Part of a small language model's weights: MLP 704 SwiGLU, rotary positions.
Each number is 128 + 32 x the weight over the matrix's rms, rounded and kept within 0 to 255. Layers, rows and columns count from 0. Numbers have three digits each.

# layer 6 MLP gate, 704x256, rms 0.0405, rows 0-50, columns 0-127
105085133172132158136108172138176122122136102162142171145112136070116097119079128147179147075149144129102164110131104146152136172071098165114125177119093109127082140102137109105110094120105111123169071135129157170111167099142124140158117128152133107137129117134160141083155133100067142106156062178135157121131132148142124072140150120107114150107143133099158165111086093154126084061152
142140121076112160112177100093124123084101089078149154130143173119149093072159093141127076125130062119093176146133171116141155068061128134079094194130117084147104136114105089151116143169111172156102117164151077122078144114102139100128227154092113151158107150110142127153123110163137085172094155160120161131154103061144122138198119181160154091087172189102138106130122139135059154063120
074154151059178116127084122110134131155151172148127145155158105094080115088118125088151136121119095138131140110162117154094178106159108102149173098116081111108118129119075127138089057118175138132146105154149086181132140106148092127122166149153147138087155080159138109129146122136150111082174180087097154159146157150087123123119094080092097150115170147103079119083173135134187139165159
083194121171138176117138113173147132139141149115136046065128162090123078138110079116133077110096127162139144124130110126111100141121128086114080134095123151147147115107110107167141125151080164117123131119123113139056099129168118135107193149114095113160120112149154156086095102175111120133092175123171176131114194097114132128200060173068131122161123105144133127119126123117112153149184
191144150139125082123157136133160097094101180148113189101072116074094180076120136084140121155142141143152116086115132099181047147146214113079101102112169147158130107146138143145129106126153100118068131165121036111130103162106117160177189139154112140123169126105088108154091106174132140110158150100159077150097071156177150082162114178129071097082089118135117095194094118167168143101144
087155143132115136173116172162134094116191129115153105097076137099135145087104084092171126114155120193111142083105158151093087155101167108155147117155094163137185132102105132206148099185142099112119172108135123112157100143106116138156134100130067102183131121136133103123089134144097124119214143145132143114097094114172143123160108183176138103141099152097136094119130106138173142131168
124165096120064147128145112140122087092144159097135130128151142139074126148060126128102075143132160181160158164089150120134126131153130111093092114103182135163190135176137139192139150157147164110133180124138091052105099174130099136091193139145123114150130169120162147166137098134086173118121119146094105109074098156105122168153141128110158097187184143171098142148135138151101118086159
106138166133115115113012136120131111156101178167194135099102168176065097125133095171130120127150143144094165102154156141174149105117177028105130156109108107177116138134112150179103159135126117101104147109094111115115108139108126152148213119137129106143146141067134141194158098085096146121095119129080076155178145123136068132118064144132175155155128140124091144168114090127187111171165
108132127127151066128075170154077145150104112072111101226075101158108154109114109099119135163137144216096134129066107202100092144166121063117075158089118053158145157098122075099130125110166142097092177128145128138129080147085137135158139119099122144057143154137105139137090130105144103097111096181175063100159100134102171169120138148082145083124127152079102113135159143085182148096129
103116157102075195112160174102108198093146120164100125146144107134191105143151158125126142122137116160090127098106121093178070109100134176155099157116118118120074105154139087091179113195128100142094129125132134096133134075146145131115228094170168094092136126103118098127172110123159112165175133122124111161219113062134117189116174073056140120102082105087051123060039095100110157172138
107123133131101136085133152128106143120136108152071115136177139102157119101089060105057147120167142113133159071162135045113112176063127140110125154132129112155138160100145151114141065111147114147146108123115134099151100135124109184088101041117092140106130149103106083172123120121185191124139078094105155105119111147168049132079177104118106086186181148063097137140136119134154132133105
121131143143187106096205115071109080153168091108126123130102134143108149067094116091119144133154093123139180109171168150146135159047123123164143155174113144170186110078143104133124119109082165072128102144053122147111152120104070157129223137091076127155181084176108120137088144157122124200065112138144141150147126162103132101168098181104116157084168172182137166140080158142110143118129
093132115161082099097129154148059146101096122100167065123094131126062148138128131111151134184111082178149084142112126149123103163161095173065117142059092170129123173115096049112079058078086093103116137163072132152145124061156137111079139125121119114102190113148175146098103153162095120102167130135170121146102138126197113130068126094088148148161145112102198101139160181161080107150193
131089182108093131105154160134109120172089113136155183151212127135148105146081105079113098144143049150149147157122137151069135125091116147097121166165142126124216168093150091151136050088162134033155142153066145110146131188096136130148138095094194124189168057143145148135135112097105116133154129134149149095127138185135145087138086199151096141189193113136144107158168154112129159070155
094085156135164126070140163110075123142109037102153166120160111068134082141119103111150124168098127083151144142127136167119129115083126102111122114127172090059184188104089106161116125110152118175105161121163102173149083156114085045118099139183094121108140135153077129112093135102168104128117150156148140144111143148127153089096136140117125115109116153143163145094140143144134120109098
142125186102154146062182042088131172126105175142090073102066166107126118165100135147177136057154097156108109122132134107185127170179171111141135143100120101144159087089135104058091110156080135166077080121094105111042118105117100151106126148129134089153142183113120050197118170101107129141136115099090117143147160152131103114216164163135126097117201157155153125132107108161067167168143
148102176131059146135095099124044112080125098145174085151085128141112154087126132170097114142133167120161130164132131102156132161105154113207132173098097159156156135101136134151140092122090087077109134175134115142179153142099140128103095122053109060133147083095093076129097101139116159123177168174142133100086122115201055058065117175127146122150152120156169113099154175154141119132131
109127096077136158169111142111154121155106129092116108162162187132113116146030098132104150109175121149134128106089168159161131161127164154103146151061148164158158209119084101161090151128065130169108113111119160159066085098168094134110143135206110157114142137098114154163149166151103124087118092183168105201181126108159113163079174140122087116113134131079153192125082064152116172125138
091165094125117119122120199107091093132107129151132072116152125129188065119142145202140106105190154133100128121117131085160224120089134115145144126184115099092078161153118107156089093162134104149103084114140135161083123068148123114187152188139094148115106107130119095072146143142126146142150131109109171128151123107092158136157150104087101175103074138128074188151126131148069125119169
145098098118135059193138112095123160158054117124153087124104133158141164182109082149152112083106145149136112094114122107119182099177125163153143167138134157110115157161161125097253174158137092104105219110077161109122070121162157103167193183153121103134102179141131097167127157111133083112058188084145104145133134148131138168120116114149180160127131143136026106075118159102123174153159
087070177159161086125151164187148143124112150184164056106182143085150171120122102102165105156081116143143151156122082156123103150112124176134108128146134138093087153131174150120121097123102089147122129121112125120118141123116108149136119084049085137107175148120145165107157140146110151094135130165204130125106145102145114111132131134133171115120156148122136095128129132119127158194151
145150140096095169120115117120130132127123150135095141101119201119113168124181179172149136099115134152128087156094126123126109105157176176114114116152151146171194110130128139147098110126090124156152123067066140092144121094086148132119123134104110117075154054190179101106133112116101103203111100159044117182149149125105141152130115059143163134115162139150127197107091178164119095164201
111129144143142148165130175107131112101126194118135124150121103153098145144101156110091123123165171122149092078104120149177132106109153115124104173141159124170137140126132167154122115140124153093081186179091086110138122108135110113094149061157147108087192156095130087113080136126101141159094116121112154160193169148136097108084122138122151106144166158169142136149132127110117065085137
154129174150142087115141125196130076149134091072127158205172167084157082116093146136127136202102146144168081143153144159175130130109107174136100160092131176164176156139130103123111135142099182103149139171137084101083123123079113073075075135104139084179133180153144141105127155106123084097072138134129087122153098157124157097118065102097126109100163111138094145155164132148177107174142
145184130134122175107131149123116130110127147126160121097099065121144169130177126167123131144154156116129153116110197100110127178128139105105126101184121100093111142133080166160143115076141120125125186086133130140138127124143096127109147068178182141117142093141175097131077121116058149151121098119123116134133124124253130110103063123120139145096134128082121118129125138142124123155155
128181097146108132158166082121168130094130203158122148056103208095094125150107094099133108123104137207136081160162073124089154108142158107080093130133098167158113125123114112214097147142117155132140113085079147102089138191167093154128143153108178163153126074138140208112148083169118090167095174096114142154152142123144138150173093125159164143164144170180122137130129160131063178129170
098157085172152141130057102130025177180110182134131139187085124109216130142162141166122116132077181135091055080094109213168121138127153120189149176110051108088148115142160077126189160125082107133083203097167134104027115088063173060143127151169060100160079122054090114134121142130099147132122150099058141042215109152112108214117126076158166159148053127074073120053122124070134113150103
108077122186093129121150132211126181116116106129176094067046147106116203095170157138152113086085129099106100089127168145126108114171092124133183083190155178074189090125105110152147077143113100140155165063150114126106168088119150057114117147084141117142144139134159109108096102091095176092107150104136121182141103102102129157114074135122162111120095141128126081095094133191113101101151
116146139120170137092185169136086115129108136096113149137177076071078135134098174108146172136135198202140102082184088166082043168096146126176131107104194151160164093169064128122136091137118142140193195146143065165129166116134127087132099153118108135123182085139109110126117139151096134105139093057085056158112156110142093121118118173132118090186058146172219147142170142142103090091117
138069105136149096119173149129166130126108131150109137107129140148098069098126178127100135142153108178134123096118116111134119132131136154101101142104192097130141087152096111143130131135143144118159124135122088083142178147247130147126180161136113112107117079102151047128121112146157079146164157107081124133199123092096166156138066155093121120107131162161092123097093106173080125141194
091154145156087083133122197141115120074140101133168129147103141145088115134118089095113188178159080117136116105127096097150133126103107114088101095122139043131137128103103147129114169085106176101126174169141110115117109139147114141158167165117175118152156105130116133192112105134206068118118127167109148144153152133164137141078138126100120105109094101131085164133120157154145132133161
076113094142094078129132178146154084115165102160118165184037115131087104141166095063140122169118120127144129151124112185093106136164130117107068117064202179195182155094132125168136138104125115149164159119128094072156092103161124092067146094160123108115172072080133145076124125099123083039111112139151136188178164124169122116064004157092100111124095105138218129110181111138147153124138
085103164104129144134089135124160165098129133196105064103188135130135090112114130171149142128096151118141123026137123139177161110150142109138135166150111108124093169102103120128162156138144092154138104113121113157154096091153111128182105197169092147113104095173141090155158136163136155175190159075081122144186097125112126157142173144157127093089100144051044135091113123139125176138143
073184146093116123159129177158134121084091144126114110087127126081117076132107130116051088124129056155136168081181126081155122156121146102153103124126049126121176128127128099151114110153093168120092108120114084146100123059199115108139148130083128122116154175137184147163111058116126104102108119181095133136173138084156173175124137147102129149097105136115135107115096102127112138116170
106145139125112148111145158117107081124093138114140141159074093170154156111169098106162117144136108125138217142109158152153084128115095137104146131103089144142134076121184110163123143105106118110115141126115120110138155168098132177112182119081115127126151067164127190110146146132108169144077113081199108109087091175221118116100136078122108135126102152075085083069111120136103121111080
120076140148134161127146071099118113159108108149151089169099192071084187143080141152134091122124158050179163151124096159160187104165093116149192175119159141111108115104121069155103103149136153118126092166078155100134144096109158144135084118100147143179108186102097106142134119121115154141137142134076129097180077164094101146108163111146149132162148180141132161131086148117047086070075
189116164098130143130146116130147122041083124075119156103135116141133099131165143136144056153154104131172154126109103076136155145117136109092097145167124095147122146112082092152138132149103141144129120149069101073069137188159117117096063127129098131149121117083127112104137123125141098129128129102151115101119151116169142128118114140152148150099114153149126151095131132152114121126124
106167197202108123175101140173092099143075105122125185108073154148104165143117155157097114105135176159142144169169097086091156126083060178102044199134135127165130102067087162153090071102153173097097194102083127074040127171191079086140186193107198100153162084170144146139134076116039115123133179081081085122176141049119100112102108104161192098145190136189112196138112116172127183123187
134160138113128140156143126135135087092169138163140162080106174122106080084096061101133060133097146102114127145142139107153112092110204126094095157087097103162116126137135112195127121171139170113134094139132096086141097159141128183178131137083129140144127141104145135130118151107142087169095067127107110171158150155091093111118026106119142125135145102134100158149119055161112165108137
130090154114137024115143181144136182140130092160190135155127106077176116163100123127158144154144166106111127122099125126160162099182106118165138075116073127076114099153154084127157159145176087153068124140132128201169065103125117088170160169168138179090105159122158144080106125112151119130115121137128118127167178107159111147073156104055162192095066125095079148038123198093126151141191
106108107112110065168162095071122125156055122166072125177112099135162127139163152138130194189157114126109119136114106157170127089084138096119135192114149099146131135156112109092159141111095116133130096176100183103135133125129109142076135152134099097132144132132168127120084108113093072090094049137178143065102130162122154114145159195137100120114120160142175135142121125087111097166120
135166173124161123129144183160080111063154203118152139106070155090134204093132129133139169111159172146137082113107131153174161117112125080145164202097152105143106151097091128125141179173102178019103103162097185105076144148080191150173034129089087136103117162126147123108139070152107186164137075146096111167150142175133042136120125115184153146195111182145113161128128131128059168089154
131151136085155167160111115125255081122123145143118137142209168094144104089065118076180060103149077134146130149099172082074142060120139132140166130129124119151110220152127106188160154181148094149105091159120106110131135135100085130131168140155186149112126075110126151148163123132106144116117175126183152127137115151123181105123118141123111124079095107115111197175083132103134152098121
124161143094109158125147098096123125100101064147217110117156176182134135156094120154126040142125168153098157055090155126196143101103183130122120144110115147169101167152108073182143105159106165111117164132155137088108143154148051097074130100167097128169146132136172120100142101162108145083154189114146110138150149086092126153050125133101098091128189168086124150119152175162160188132190
113123177186108138096058109115095156073109148123140130114091182137142188148112083078160019117153175173173143113096157140147097103094127067114171179114157186204126113156098072157137129150172143110098135096119074150141119135154085155140110137087162132149138131109216078113111107062132147104067213095115182131132100159110122151155137126081103132052147166139142134093129173167084142109181
107156140088099111148099136133114072142126092145122125137125166087136160118134070115076081094129097089136150094156189144144136127073090161125118172138216046175089065104078096145133117150161145166144155151115132164083132067121107146146164136137130157112157139166199094135098093080086105175168126049087138108136160088082124123202098144112123090120141123155130105129138086176117101125097
054106188085155143066137164144116091090131140155112136171139127143114125133107125082144052144171134086065196143104187118142119128076095166113101192153108085158156152082158088144121056108068059128134137070100147098097158120106059108088161090194087184158176120151090136142129137172121153071087115191177132193178087152123106108132094139111119109116099107185224100124172103179103133100176
103103091126090115114137102106112122168144106150113081112100157144149118191159113134094139120086145188080123086127135123139114095160078105126074137134116136105106100085196151129146135179087170153100187117132159086040167100162139167120130133135091145099142117161119126206110112197145160127127128107030200141146192141116148127148108154146212111174142129207139113118090112162096095064160
123121152074119140168112082131084145152091112133192145102168160147100202094172142073132124106119138135134110138139148094101105145122161211114152146121154088184035146137142155120102100062091124150163153073059152119139167176106091176151124158072191076154163109144096142107156146140115132131116085101180069125077124166140117123119117108205153074121241183107185101153169107127099107143170
146107139138123124163091114148095139115123171120141174111141134076141096161105094077152163094132110158142114079178178120143137183120178129114121200104174123158109104104179110151112162094097171116139171129053116171180126137215109134109116084049150129138152079172136152078097097115129106131147159090153086114143103111169099118067143098100165178155137143102195170096078142150108075114126
135133130174088118114154133092105130155116128133138185160159134133131088158094124137125176121105100162170112087183066136129124129126126135086134086095064138085144145103094078106154083089112181129113125197126111143098146147117139150148138143154114116105123147057121165185173155123163130113162169172152126105149149117108119096178124137115139153167086179131091138167137166149155121125075